config.toml
intermediate_size = 768
tie_word_embeddings = true
init = "normal"
learning_rate = 0.00734
lr_mult_qkv = 0.4
schedule = "wsd"
batch_tokens = 32768
max_seq_len = 2048
doc_mask = false
train_tokens = 197300000
Each number is 128 + 32 x the weight over its row's rms, rounded and kept within 0 to 255. Layers, rows and columns count from 0. The size above them is the row's rms in percent of the matrix's.

# layer 13 MLP down (transposed), 768x192, rms 0.258, rows 168-236, columns 96-143
size [ 78  81  91  88  95 110  94 124 102  89  90  97  79  89  92  96 108 106 111 110 113  95  93  91  69 101 107 111  87  95 100 116  97 109  79 104 108 108 104 100  90  98 100 119  91 105  91  87  93 104 112 112 100 108 106  99  89 115 123 111  99  93  76  82  89 118 108 102  98]
[[129 106  65 110 115 135  75 179 122  81  85 169 105  63 142  93 174 145 138 133 118 153 144 108 140 109 129  34 152 176 192 120 129 103 188 172 165 140 133 100  67 189 137 135 164 103 113 151]
 [137  90 145 130 171 155 132  68 107 212 203 111  68 137 153  91 134 111 130  78 135 116 144  71 150 151 113 158 133 126 175 113 143 122 114  55 171 128 108  99  92 146 155 119 141 125 166 136]
 [123 120 160 119 148 138 135  67 112 153 158  77 194 123 124  99 144 172 106 146 158 113 130 158  65 123 137 136 156 131 157 142 109  78 164 102 178 123 148  80 130 142 124 164 142 142  92 169]
 [151 165 150  59 165 115 158 120 132  83  94  91 112 198 185 101 209 115 117 124 160 129  58 117  88 101 125 148 118 137 126  84 214 173 113 161 160  45  97  86 126 111 132 141  91  86 117 128]
 [136 153 144  84 157 153 118 120  91 143 141  91 159 120 161 180 166  58 171 151 121 158 113 127 138  99 150 106  94 140 139 127 138 120 126  79 120 130 111 120 125 144  87 112  96 186 150 121]
 [135 145 129 126 113 166 142 166  83 130  96 172 165 136  78 181  87 123  95 122  87  84 113 178 123 234 206 120  92 151  83 134 150 173 154  79 141  72  78 117 132  60 120 113  92 137 145 114]
 [122 160 196 178 137 155 187 147 145 139 136 105  67 107 134 125 145  91 160  74  74 118 179 155 101 146  79 117 106 112 182 147 137 143 159 114 153 118 143 182 164  96 177 170 124  81 151 113]
 [ 93 127 105 105 140 172 100 140  97 114 135  85  74  99 114 123  58 151 138 138 127 123  96  90  78 141  95 165  90 104 148 101  79  91 138 125 139 131 182 131 122 163 138 133 147 123 231  92]
 [ 96 154 109 147 141 151  71  89 147 163  65 169 197 174 142 147  97 117  81 153  81 123  92  99 162 115 155  98 102 138 151 138  95  88 100 145 132 118 165 134 140 115 158 168 122 149 116 132]
 [169 203 116 164 169 127 161 134 172 183 123 115 133 109 140 111 133 138  84 122 135  90 144 139 150  89 162  95 153 144 125  88  98  96  78  81 183 133 137  89 129  87 168 155 120  84 137 112]
 [127 116  84  85 147 148 100 125  79 128 161 126  94  75  96 121 162 110 116 192 145 105 163 137 129 144 174 124 103 139 148 123 176 157  36 115 115 173  34 117 100  73 136 136 100 160 156 164]
 [169 134 144  76 152 158 115 129 143 164  78  82 151 198 149 146 192  84  99 130 114  78  98 176 127 154 149 178  97  75 154 160 144  86 152 105 113 143 132 144 131  93 119 174 106 135  98 102]
 [159  99  57 121 126 156 157  49 122  99 144 133 170  92 102 121 164 131 158 130 113 140 132 222 125 135  87 108 136 149 147 143  87 135 165  50 154 112 196 108 117 132 132 134 112 108 148  85]
 [ 98 103 140  82 132  84 120 119 158  87  70 157 154  97  92  96 101 149 193 118 142 163 181 139 101 184 159  93 157 179  96 149 119 117  62 160  58 138 102 176 110 108 140  96 138 173  87  71]
 [159 130 130 118 115 123  97 179 155 114 100 102 131 166  81 125 126  74 106 132 118 156  94  92 150 126 119 105  93 115 104 129 168  97 129 152 183 153  52  88 137 122 134  71 121  83  83 145]
 [137 116  72 161 146  80 143 103  97 106  99 113 210 114 161 114 142 170 127 103 120 165  90 127  56 155 163 123 167 143 138  51 146 133 166 130 190 156  92  98 132 144  87 165 163 134 109  97]
 [138  55 117 112 126 175  87 141 146  98  76 160 176 129 114  73 148 100 226 148 171 126 172 115 159 118 182  79 121 132 120 136 148 161 140 172 145 173 193 126 137 165 116 147 123 110  96  89]
 [ 84 118  93 148 123 153 101 111 171 123 101 176 183 121 158 120 102 141 119 155 165 133 180 142  81 133 124 129  91 156 154 116  76 162 176  99 131 141  70 172 124 185 134  72  86 135 164 124]
 [127 127 140 106 138 108 135 111 126 155 139  85 182 150 121 145 126 207  80  93 128 131 167 125 110 145 124 168 148 136 108 132  63 117 206 145 192 147 121 101 110 153 103 185 160 134  65 129]
 [119 114 131 118 109 161 134 124 143 165 173 129 106 141  99 163 112 144 129 166 135 150  84  74 132 199 152 192 139 123 103 174  82 138 117 189 123 152 191 105  83 127 146 147 195 119  87 107]
 [147 131 157 128 122  88 153 102 160 120  94 103  97 139  81 169 147  91 114 151 121 166  69 121 155 138 116 189 153 127  99 140 196  95  90 232 111 128 105 168  53 115 177 167 113 114 171 167]
 [ 93 117 115  79 127  53 168 117 101 160  98 114 101 149 155 122 118  86  67  91  74 146 145 140 143 120 147 135 126 122 160 157 168 128 120  91 189 114 168 119 114  89 112 169 110 156 163 103]
 [185 145 109 130 164 165 127 129 156  86  91 126 169 148 141 136 162 180 144  73 155 196 115 142 129 127  84 127 177 167  80 129 129 128 105 184 111 108 131 157  78 178  84 173 114  64  64 157]
 [155 104 105 123 151 100 147  60 100  84  69 190 162  97 124 172 143 161 105 117 125  52 146  92 156 118 100 130  73 167  75 140 168 146 148 164 112 190 132  83 154 187 125 138 148 148 192 135]
 [ 71 102 115  97 143 157  88  93 108  72 128 200  71 167 148 111 107 220 126 142 139  55  88 123 146 113 101  80 173 124 153 168 118 142 191 119  74 199 127 138 141 128 148 160 172 172  78  87]
 [115 151 109 140  36 146 166 119 154  94 168 141 187  87 180 133 147 142  86 196 186 146   8  97 140 141 155 175 108 146 111 102  81 152 125 102 105 148 108 161  96 112 111 120 100 195 108 141]
 [140 131 104  48 128 138 121 163 134 126 119 141 151 136 127 136 179 167 156 164 134  88 153 109 113  96 120 107  96  85 121 111 184 175 104 167 148 154 151  94 166 118 122 104 124  86  97 121]
 [127 119 123 115 104 139  91 146 116 137 159 125 113 157 142 120  99 131 114 112 151 113  78 116 165 116 117 194 112 104 151 106 100 149 165 129  69 171 150 113  97 180 168 144 153  99  94 111]
 [144 103 100  82 145 108 182 126  52  90 105 110 143 157 144 162 164 156 111 110 113 134 106 134 115 176 141  82 186 203 124 170 169 157 159 129 166 160 123 150  87 124 139 199 150  99  95 131]
 [ 90 152 152 132 137 133 119  74 143 103  55 156 120 111 105 101 124 196  98 127  90 117 151 162 164  99  69 128 122 137  79 142  91 139 142 170  59 118  63 125 116  93 111 199 138 155 117 157]
 [105 123  86 159  71 149 162 137 122 175 156 111 136  87  73  83 201 156 143 108 142  73 140 145 170 185 109  79 169  66 179 100  62 113  90 104 123 171 132 102 179  78 126 138 132 141 102 172]
 [112 167 124 149 125 138 180 154 109  94 135  85  96 140 199  79 106  77 156 149  88 142 210  72 148 142 131 130 110 176 139 151 156  51 119 225  55 101 130  98 100 125  62 170 167 130 158 138]
 [159 176  98 110 124 125 135 105 121 115 128  90 120 131 113 134 129  97 129 145  85 100 110 168 168 173  54  88 178 128 142 172 127 114  88 139 117  97 189 116  95 194 105 205 128 159 139 115]
 [143 117  95 157 140 198 149 103 149 137  92 112  84  78 167 108 143 113 129 128 145 137 127  81  82 124 110  88 175 158 145 193 113 195 119 121 168 170 131 113 117 175 157 148 135  96  82 165]
 [193 122 115  99 100 112 152 136 120 180 134 136 144 142 145 122 146 129 108 127 152 141 117 120 103 147  87 139 132  97  83 106  72 106 123 122 155  66 144 110 114 195 113 174 117 131 176 170]
 [144 174 147 113  93 154 109 136 114 110 152 136 145 144 167 110 115 159 100  86  84 137 128  93 134 108 115  72 119 115 105  95 137 130  74  95  65 144 107 126 122  51 109  98 112 194 163 155]
 [ 51  73 144 167 114 108 119 114 152 124  90  94 146 162 168 127  63  76  77 137 184 145 105 128 142 127 105 182  73 145 113 172 149 134 120 186 157  89 176 133 179 143 104 154 111  88 137 110]
 [ 96 153 133 151 183 160  96 118  78 100 121 147  89 173  97 149  78 122  86 138 136 140 147 148 119 157 168 151 114 130  53 169 152 117 149  72 106 138 157 202 123 139 128  86 157 167 125 143]
 [170 142  91 161 151 116 193 119 130 185 121 122 133 108 122 137 122 109 114 125 136 149 114 162  62 158 121 139  98 127 104  83 148 109  57 101 153 109 144 151 166  92 126 171 151 143 105 143]
 [133 128 141 102 146 143 127 134  59  86 124 113 101  55 205 134 151 127  88 125 134 121 126 134 100 120 109 156 184 121 117 150 125  61 151 115 123 176  67  82 170 117  69 176 159 118 100 161]
 [ 99  92  96 146 168 151 176 107 121 103 123 129 156 153 162 138 125 170 140 142 188 118 132 165 148 115 189 144 105 128  97 120 161  99 162 146 130 135 141 154 166 179  75 136 188 100 122 103]
 [102 140 132 135  95 196 136 124 167 134 121 140 133 144 164 117  95 136 173 143 163 160 141  90 128 111 111 106 137 140 158  71 147 152 163 109 133 192 105 140 141 100 107  97 138 122 123 172]
 [ 77 125 139 122 116 139 129 122 133 170 189  89 174 148 142  81 180 151 129  61 143 158 226 134 148 143  95 182 161 141 109  96  98 164 175 135  98 124 130 130 152 155 110 126 181 132 116  87]
 [172 148 120 152 128  94 149 124 133 138  60 193  91 141 139  58 108 123 176  98 106  90  98 146 107 155 193 159 104 139 130  87 142 151 142 151  79 173 136  98 159 127 132 131 175  94 157 168]
 [172 187 117 178 199 149 138 151  84 166  88 127  90 128 152 149 127 145 147 102  82 125 135 141  79 146 161  92 109 117 158 128 130 175 129 210 137 145 147 131 128 118 142 165 109 142 170 160]
 [149 106 149  97  94 121 162 148 103 107 139 127  68 132 137 138 118 132 108  48 156 123  70 150 130 149 104 101 162 148 114 112 104 123 133 108 150 136 141 103 136 171 127 111 133 104 118  85]
 [150  85 130 145 134  35 103 118 114 114  60 165 100 125  79 187 109 110  57 165 174  78 115  87 147 150 158 156 128  86 120 149  34 120 104 150 190 107 111 129 126 129  91 172  84 102 165  65]
 [134  89  94 146 173 175 149 136 114 165 156  80 148 180 195 143 135 229 114 133  72 120 130 121 167 128 116  67 117 157 120 138 146 143 118 160 102 121 146 139 136 157 145 131 140 116 137 106]
 [ 98 143 178 145 124  94 156  88 112 107 117  73 204 136 129  77 136 114 153 129  70  91 159  99 142 119  99 113 143  77 119  80 144  80 158 142 149  95 138 151 134 181 138 125 175  98  88  88]
 [152 199 117 159 134 171 128  86 144 160 126 119 144 146 126 124 135 120 131 156 156 108 126 131 103 120  90 137 104  91  94  98 135 116  95  76 135 173 139 173 109  79 127 125 190 209 115 138]
 [125 145 144 146 115 126 139  99 159 114 124 128 122 145 118  71  92 101 158  75 112 130 114  54 116 144 117 175 184 169 106 125 142  95 165 184 177 189 164 138 147 140 145 176 100  77 152 132]
 [126 191  94 123 139 108 162 133 128  85 102 123 115 124 154 110  81 138 117 120 126 142 148 120  61 126 132 138 136  36 161  60  82 147 101 163 128  78 232 122 109 138  56 184 149  71 130 129]
 [ 92 149  79 135 124 170 101 127 164  79 144 153 125 147 114 163 217  84 122 161 135  94 128 163 110 107 177 134 157 165 143 141 143 135 121 121 107  68 157  61 118  93 164 111  87 115 187 108]
 [101  75 140 141 100 115 143  72 111 146 128 112 152 127 159 159 130 138  93 140 149 147 147 170 133 208 200 160  63 119 200 150  72  83 101 130 129 161 115 169 130 111 189 127 139 119 111  91]
 [113  85 114 117 129 168 105 119 151 141 186  92  99 140 175 134 142 127 145 107 186 149 101 121  88 121 129 176 128 177 186 117 151 137 138 145  95 205 103  53  98 232 156  90 104  96 161 126]
 [134 141 157 141 150  77  92 124  91  91  75 125 143 113 123 160 137 152 122 135 136 128 115 184 119 148 107 215 170 134  48 149 123 116 117 133  99 157 138  73 139 173 100 132 126 159 150 118]
 [ 89  97 149  79 127 156 145  39 115  90  73 131 126 111 163 149  84 120 129 134 118 127  89 109 144 118 104  76 124 107  99 167 151  76 135  62 142 107 149 184  73 160 157 100 183 157 108  97]
 [185 150  88  80 127  78 141 128  95 109 141 159  84  83 148 146  63  94 110 123 166  98 127 120 151 142 104 107 165 100 135 142 163 127  96  57 109  72 161 181 120 161 111  94 178 189 150 139]
 [ 84 111 157 150 131 147  68 177 124 117 151 129  62 168 174 138 129 131 171 163 132 102 156 126 164 116 160 159 151 100 148  47 115 147  90 133 140  93 129 105 100  20 133 128 172 109 153  74]
 [132  95 164 121 164 101 148 102 135 159  85 157 156 158 101 161 123  86  84  94 128 140 112 102 141 112 167 137 143  52  85  89 112 132 130 154 116 104 165 145 151  50 112 170 195 105 159 121]
 [106 138 123 129 144  83 161  92 159 173 163 154 112 101  90 114 126 112 179  87 126 191  97 110  85 161  94 158 155 201 130 156  57 150 111 143 162 129 121 112 173 122  73 125 192 108 159 138]
 [ 74 133 182 129 132 147 131 106 118  75  95 132 140 120 153 109 174  98 141 121 108 154 143 118 110 115 160 188 133  59 140 118 136 149 158 147 106  75 219 138 122 160 125 134 128 151 115  62]
 [140 118 102  70 140 127 168 101  90 133  92 150 157 142 132 154 130  92  67 121 117 116  68 119  77 160 152 105 152 128 115 130 150 103 124 124 125 123 122 158 152 115 200 150  92 135  96 158]
 [114  57  98 146 124 173 155 130 103  38 120  96 102 235  61 143 146 133  95 160 117 138  80 128  99 174  86  88 159 124 133 156 152 152 189 100 133  94 140 140 201 137 151 130 136 150 100 106]
 [ 98 139  90  53 178  92 112 187 159 153 139 133 134 175 175 132 149 143 153  97 184 130 158 115 110 112  82  98 178 110 118 121 142  65 114 110 160 109 157  51 108 102 135 159 133 103 119 125]
 [ 89 146  92 117 148 148 188 146 140 166 133 175 156 115 104 116 169 109 133  95 177 140 147 165 111 115  68  95  99  76 165 172 159 125 161 117  89 138 136 153  52 126  81  77 128 179 139 121]
 [153  77 117 138 117 141 120 110 185 163 184 151 159 149  92 120 116 119 125  91  71 132 145 131 219 134 150 119  97 131 126 136 119  89 178 125 169 109 135 158 130 142 157 108  87 181 102 166]
 [141  92 126  58 178 123 120 149 141 126  61 128 129 161 143 137 127 120 174 118  69 183 143 129 107 151 141 106 100 168  60 174  72 161  99 116 115  87 135 149 172  87 118 171 134 164 146 191]
 [ 80 106 140 117 110  69 115 103  71  76 157  70 118 194 158 130 104  93  87  88 165 133 157 164 138 163 126 139 165 148 144 115 163 161 157 117 164 114 204  63 108 103 126 101  87 112 118 118]]
# layer 13 MLP up, 768x192, rms 0.323, rows 169-237, columns 96-143
size [ 94  92  83  98 101 104 119 102  87  96  98  93 113  98  97 101 109 104  96  97  92  86  92 106  94 105 108  97 101  94 110 103  98  85  92 110 124 101  88  99 105  91 101 109 100  84 103 101 100 115 113 100  99 102 102  99 106 107 103  98  99  95 102  85 119 106  97 105 103]
[[ 72 161 136 136 120 156 118 181 135 150 147 127 110  98 120 117 153 123 121  84 115 132  92 166 108 117 123 118 142 138 153 141  62 121 111 163  97 103 131 106 140 135  92  75 184 102 120  78]
 [126 150 176 120 103 129 159  93 156 125 157  99 165 160 120 171 137 123 116  96 107 113 109  63 135 156 107 179 112 109 154 159 139  79 148 132 123 105  97 161 133 151 120  57 103 109 185 185]
 [ 49 111  88 186 113 121 180 102 106 125  97  94 151 147 100 152  77 137 159 106 167  91 215 146 134  87 137 115 152 161 117 175 117  91 108 178 140 163 116 127  97 151  89 125 121 130 126 100]
 [119  92 123 125  66  91 149 117 146 172  80 141  95 201 165 124  58 129  68 128 137 124 155 142 118 161  94 153 105 105 127  73 150 131 148 150  72 142 140 152 145 129 134 112  95 103  98 189]
 [191  75 156  32 136  66 144 127 113  97 119 103 113 101 114 185  74 129 125 122 134 139 157 106 140  97 134 148 140 117 102 124 145 167  74 140 138 116 145 137 126 149 142  80  76 114  84 167]
 [ 87 133 154 126 141  62  82 163 101 121 108  83  60 182 179 102 132 202 145 135 115 119 137  84 134 155 142 120 170 204 121  99 109 128 117 166 122 114  75 123 119 145  86 104 172 116 147 136]
 [144 134 119 118 113 148 148  81 171 149  79  75 125 136 197 137  71 120 107 131 144 159 107 127 105 135 139 103 191 116 140 207 163 138 141 136 106 115 141 145  78 163  83 123 168 163 137 167]
 [172 117 125 124 139 111 109 168 114 184  96 123 149 116 141 124 137 129 143 113 204 153 114 141  97 163 156 111 152 111 145 177  40 141 158 157  55 133 153 137  97 153 131 114 118 114 148 133]
 [133 136 102  50  88 182 129 116  90 175 133  97 192 118 110 191 133 151  74 142 190  96 151 102  83 106 104 114 127  68 222 147 113 129 163 137 131  59 157 145  97 157 140 122 114 165 141 127]
 [ 93 136 116  90 153 170 152 182 175 116  88 155 134  47 173 167 146 102 116 133 107 115  97 114  80 116 127 143  98 100 151 150 110 170 143 150 112 139 100 118 175 202 108 124 167 200 129 112]
 [129 145  96  72 125 179 141 185  79 149 116  95 222 111 142  64  80 124 135 144 114 141 154 128 166 122 141  97 116 135 135 145 115  43  66 174 136 109 142 179 100 112 105  96 174 120 143  80]
 [140 100 141 211  79 160  88 106 143 199 157 133 146 104 104  61 123  95 200 145 128 145 100 177  98 100 127 179  58 166 143 147 162  89 143 127 114 138 142 123 162 143 187 114 174 205 193 153]
 [161 137 135 137 121 120  68 144 135 122 142 141 106  95 117 121 118 148 151 114 119 161 151 190  88 136 125  99 151 167 130 153 124  96  95 180 147 143 149 120 207 153 174 152 100 133 100 197]
 [197 131 100 122 133 106  45 133 149  57 131 106 144  99 145 108 109  92  99 103 159  82 165 166  91 133 143 152  64 111 131 124 148 164 174  85  98 108 144  93 113 124 118  79 127 134 154 158]
 [200 136 146 163 130  92 141 107 132 164 116 127 104 210 126  84 100 170  94  65 128 120 190 112 150 157 185 118 124 128 160  83 118 140 136 108  51 113  88  77  99 119 148  92 207 107  78 155]
 [ 77 111 145 123 172  99 111 171 105 103  99 102 170 103 145 173 154 143 147 107  81 154 138 115 146 135 128 171 116 182  91 180  84 156  96 105 151 101 135 123 106 116 104 128 159 201 122  99]
 [175  80 116 116 111  49 156 163 115 150  88 127 133 146 185 122 116  29 108 124 163  96 219 135 126  74  75 134 156 100 146 192 102 122 169 118 149 130 144  88 113  59 142 118 125 110 141 141]
 [141 100 127 133 150 143  96 201 163 139 101 122 138 126 108 137 145  93  79 146 166 111 158 160  79  94 115 245 144 156 105 100  53 160 104 142 100 137 122 157  75 142 148 107 124 120 129 159]
 [118  46  66 138 142 147 131 157 145  93 120 177 149 126 134 132  89 196 153 105 107 161 151  88 122 101  69 117  89 121 100 131 113 134 120 130 107 139 132 132 141 175 105 127 123 117 107  89]
 [116 129 150 108 144 125 125 132  52 135 139  96 113 141 112 127 143 198  92  74  58 169 134 128 163 119 105 130 127 116 153 146 122 115 151 189  65  70 144 102 154 150 153 156 118 110 211 126]
 [153 131 150  97 144  59 160 153 129 108 101 136 111 171 166 108 142 121 174 107 143 158 154 109  98  94  93  77  96 130 104  77 132 128 124 130 119 175 118 100 136 102 106  49  61 105 129 135]
 [ 80 149  80  99 126 112 192 168 161 152 166 161 167 105 154  68 191 121 130 202 111 107 156  97 159 144 135  95 177  91 124 143 126 101 117 139  95 130  97 158 101 105 103 113 104 126 107  99]
 [118 139  90 191 154 122  95 132 131 127 123 124  69 194 111 118 152 141 158  91 157 121 118 185 144 191 110 132 145 131 119 165 139 109 107 184 107 121 135 130 181 135 200 109 115 205  89 132]
 [171 132 192 210 136 137 102 128  58 145 108 135 163 126 117 148 186 102 101 160 145 183 127 109  98  97 157  88  72 113 115 111  98 174  83 124 148 130 164 107 141 131 122  96 138 107 135 150]
 [117 122 128  79  90  84 125 186 160 157 116 123 120 144 176 104  97 114 101  59 171 137 136 131 129 130 124  69 170 200 165 117 181 170 107  78 100 120  86 175 144  98  99 131 136  88 121 122]
 [193 105 102 136 169 110 121  92 117 169 160 178 158 153  89 172 139  88 164 114 129 126 126 138 128 183 136 153 140 144 154 155 141  90 139 103 155 109 119  74 186 167  63  79 117 175 112 114]
 [138  96 160 127 128 136 150 159 138 127  77 114  66  94 145  97 201 179 119 125 124 158  94 141 159 165  86 158  98 161 132  64 104 131 166 195  65 113 182  31  86 158 148 114 126 127 124 109]
 [123 175 135  72 159 115 112 186 132 131 119 121 123 131 104 118 164 139 134 150 117 193 154 132 136 168  76 133 100 123 107 149 150 124  78  92 159  98 163  64 134 165 107  87 135 118 131 108]
 [108 142 112 113 122 158 109 143 151  80 104 163 157 140 112 105 112 137  72 182 102 140  95 105 161 134 134  90 156 115  82  91 138  96 128 143  82  60 127  94 105 171 146 140 140 101 137 162]
 [146 105 143 121 169 178 161 165  55 154 209 102  98 140 100 165 123 135 146 158 158  95 152 117 131 182 120 172 134  88 120 155 151 165 148 141 148  89  73 130 123 140 120 101  82  51 129  83]
 [160 149 159 154 114  58 115 133 132 104 121 111 136 113 143 143 143 113  92 109 128 125  93 119 118 163  68 126 146 124 130  73 135 163 105 137  51 101 151 140 147 161 115 125 121 149 131 154]
 [100 144 171 108 151 141 135 101 112 144  70 133 145 135  84 184 138  53 195 103  80 107 146 131 106 159 155 143 100 148 114 125 149 156 167 209 111 161  62 134 134 123 123  73  32 147 109 156]
 [122 124 139  82 119 157 165 151  51 130  86  68 141  95  87  94  94 182 149 103 132 190 148 143 126 128 150 102 120 175 165 137 128 120 160 101  98 133 121 136 138 124  86 142 115 141 124 169]
 [140  78 151 145  80 142  79 121 147  85 165 130 120 108 142 110  91 131 121 164 150 182 133 160 194  49 141  86 152 106 168 147 166 134  99 100 146 198 149 122  95 111 130  83 138 161  93  86]
 [ 96 164 116 132  98 123 126 120 138 147 158 152 119 113 120 180  93  72 135 102 121 145  96 119 179  91 176  88 133 131 123 141 176 200  67 127 108 119 176 134  88  95 139  86 127 159 145 116]
 [126 136 111 142 219 132 139 171  73 144 100 138 126  92  98 128 115 100 195 132 163 144 108 131 135 136 111 106  98 164 120 135  94 130 113 167 126 156 132  85  75 122 143 103 165 161 148 129]
 [171 130 127  96 112 167 154  93 169 108 124 116 148 138 159 177  82  93 121  67  98  71 195  82  75 123 131 164  84 127 133 178 122 121 101  95  55  97 104 168 127 158 196  76 160 166 135 123]
 [ 95 151  94 145 164  97 124 154 107 138  90  63 150 115 108 121  98  99 102 122 172 111 129 123 101 161  84 135 130 150 118  98  84 134  94 153 185  97 156 167 103  74 196  61 141 190 102 122]
 [109 121 129 158 127 146 137 125 114  70 138 107 179 140 107 106 137  54 165 144  47 123 113 131  98 145 135 176 122  80 200 172 109  73 111 185 154 130 138 101 129 147 181 130 115  81 140 169]
 [ 62 135 114 164 128 140 164 149 141 128 153 123 143 183 185 150 136 153  46 122  57 133 147 118 124 107 114 161 100 102 167 144 141 167 176 121  97 179 154 131  79 113 177 106 139 126 137 128]
 [145 141 113  66 151 144  87 176  93 150  81 160 111  92  85 110  71  88 149 144 124 190  99 102 102 134 171 114 146 167  93 143 130 152  94 156 119 101 138  89 186 136 150 147 106  82 130 132]
 [158  64 116 137 122 112 173  73 134  84 103  81 107 159 133 129 126  92 164 126 138 104 200 146 139 123 123 135 112 133 138 147 121 169 181 121 102 163  80 100 116 130 132  77 167 143 141  83]
 [110 141 135 124 151  69 145  82 113 124  74 114 143  87  53 138 118  76 136 123 105 140 150 122 135 126  90 124 102 171  82 113 144 152 109 142 117 124 139 132  90  81 120  97 127 182 183 112]
 [ 89 215 159 169 132  60 146 141  67  94 133 116 130 105 166 176  53  94 101  95 146 118 128 109 122 103 115 141  83  81 193 141  64 158 162 116  86  85 114 125  75 169 151 153  94 115  87  97]
 [165 127  40 172 150  71 163  97 137 140 137 122 128 115 135 148 170 163 138  96  73 167 159 105  93 176 115 133 139 136 149  99 176  95 146 174 117 108 101  96 134 144 104  88 147  96 127  92]
 [119  93 125 165 140 140  89 205 138 107 117 129 120  94 120  95 132 152 130 138  98 206  98 165 169 129 176 127 100 136 116 150 160 134 131 125 123  95  98 137  67 129 149 149 163 138 114 109]
 [131  91 186 106 164 169 103 156  96 102 138  63 123  79  94 135 171 129 120 114 123 129  87 208 142 159 140  73 135  97 145 197 144 113 133 150 153 133 107 139 140  81 150 115 152 112 138  75]
 [154 128 171 132 148 118 150 197 164 127  98 145 200 130 111  88  80  98 108 170 182 143 128 142  85 141 105 149 189 163 159 135 129 130 139 115 133  94 126   0 175 112 134 115 113 122 122 139]
 [128 154 103 157 153  74  92 136 102 175  74  84 134 222  82 103  94 146 114 187 147 119 160 147 133 131  98 145 122 123 150 113 171 140 101 121 108 111  65  86 130 163  57 104 143 160 111 142]
 [ 67 160 116 117  38 114 176 161  88 125 194  95 166 150 134  74 130 113 140 104 110 112  96 163 181  84  73  68 135 137 124 124 136 109 140 112 125 128 136  81 153 186 186  84 150  94 108  73]
 [105 118 148  88 143 121  91 122 129 137 152  95 110 140 110 118 138 134  76 129 200 159  70 170 150 121 134 163 142 160 108 128 141 107 135 170 111 139 143  80 107  99 183 142 116  84 159 132]
 [183 109  58 169 146 110  68 135  83 117 119 105 192  87 101 116 108 157  60 142 111 160 111 163 144 168  88 118 122 145 113  61 127 152 168  92 155 123 134 147 122 109 164  98 117 133 145 182]
 [160 124 160  99 154 140 128 100 154 122 149 129 162 117 174  80 137  82 148 157  93 117 142  99 105  60  95 109  67 122 120 120 113 136 152 147  79  94 124 153 119 143  86 172 133  82 165 212]
 [159 147 180 144  92 143 174 145  97 140 133 146 108  89 125 148 110  68 134 166 124 134 100 147 148 143  87  77 145 140 149 108 206  75  58 158 114 126 154 115 207 155 175 106 114 126 136 112]
 [ 84 133 128 120 119 211 108 151 102 134 119 116  86 128 105  97  86 134 101 111 155 179 127 113 144 109  62 145 160 106 163 124  93 150 191 102 152 130  97  48 105 167 167  98 161 142 126 107]
 [ 85 116 177 142 158 159 192  89 122 112 152 139 123 191 155 144 115 135 124 131  82 157  40 133  66 102 169 114 101 115 137  37  82 126 115 163 143 136  79 169 123 145 134  51 131 148 154 150]
 [119 113 115 133 158 133 161 140 153 173 103 109 124  96 151 112 168  96 136 167  57 167  78 150 107 145 132  36 100  87 166 148 118 129 109 167 127 133  86  75 151 104 120 109  72 186 108 133]
 [114 120  65 170 165  28  84 139  97 130 120  95 209  90 138 156 108 144 141  76  87 158 166 141 155 121 130 101 131 142 105 130 160 133 169 232 148 153 117 179 105 115 155 163 154  91 141 198]
 [133  89 132 137 142 140 109 144 208 126 106 156  45 163  50 144 123 170 140 115 101 183 146 136 107 105 167 156 104 144 164 175 149 154 136 152 118 168  87 125  80 163 103  53 138 143 135 151]
 [130 139 129 152 141  89 183 120  86 174 178 137 109  96 156 143 140 116 114 119 189 182 164  91 135  92 160  63 126  53 168 146 109 138 122 144  94 140 123  87 101 158 107 144 129 151 161 140]
 [162 184 144 177  95  91  82 105 130 126 117 149  67 154 148 113 106 131 141 224 118  64 152 131  96 110 140 139 188  76  63 115 117 131 117 162  87 125  63 125 132 173 172  77 126 125 133  87]
 [ 55 161 110  91  98 109 170  95 163 157 121 110 126 101 148 151 150 149 109  94 132 119 136 154  97 123 111 140 137 121 100 109 121 112 119 100 126  38 111  79 134  98 138 113  88 136 155  85]
 [ 88 147 172 138 172  93 139 168 144 100 177 109 115 145 116 141 102 127 143 132  76 123 140 128 149 124 108 175 115 115 124 147 114 105 188  95 122  77  98 116 142 178  63 108 111  80 116 194]
 [ 87 108 112 143 102 177  86  79 147 162 143 138 156 104  91  85 143 152 182 111 108 111 127 158 159  95 112 146  68 122 130  88 161 109 182 107 132 119  98 137  96 136 120  82 127 121 118 143]
 [140 138 179 144  79  97  93 111  53  96 131 136 101 163 133 168  69 161 159 117 147 139 138  99 139 127 147 169 158 148  93 100 111 124 127 185 136  90 117 115 148 195 156 143 123  94 133 164]
 [120 119 101 130  86 124 146 167  87 163 106 109 120 145  96 191 206  93 134 114 117 150 166 107  56 144 102 142 114 150  85 131  97 102  96 163 104 122 109 114 143 155 135 130 149  52 112 187]
 [ 92 127  81 151  39 148 137 152 127  49 158 111 109 168  79 135  38 146 167 142 156 104 136 148 144 173 146 150 105 120 108 172  87 140 118 140 140 104 124 147  91 159  65 139 110  96 121  94]
 [ 80 182 141 142 160  47 103 136 140  98 147 118 144 133 148 196  89 100 133 144  72 187 104 113 115 132 110   6 107 109  88 144 122 124 139 126 150 129  71 145 151  90 167 151 168 155 160 157]
 [125 159 133 106 113 129 182 131 107 169  51 122 148 108 131  56 157 162 127  91 110 143  73 186 125 154 168 168 156 119 184 153  88 141 132 174 100 133 134 125  66 107 126 121 115  78 137 115]]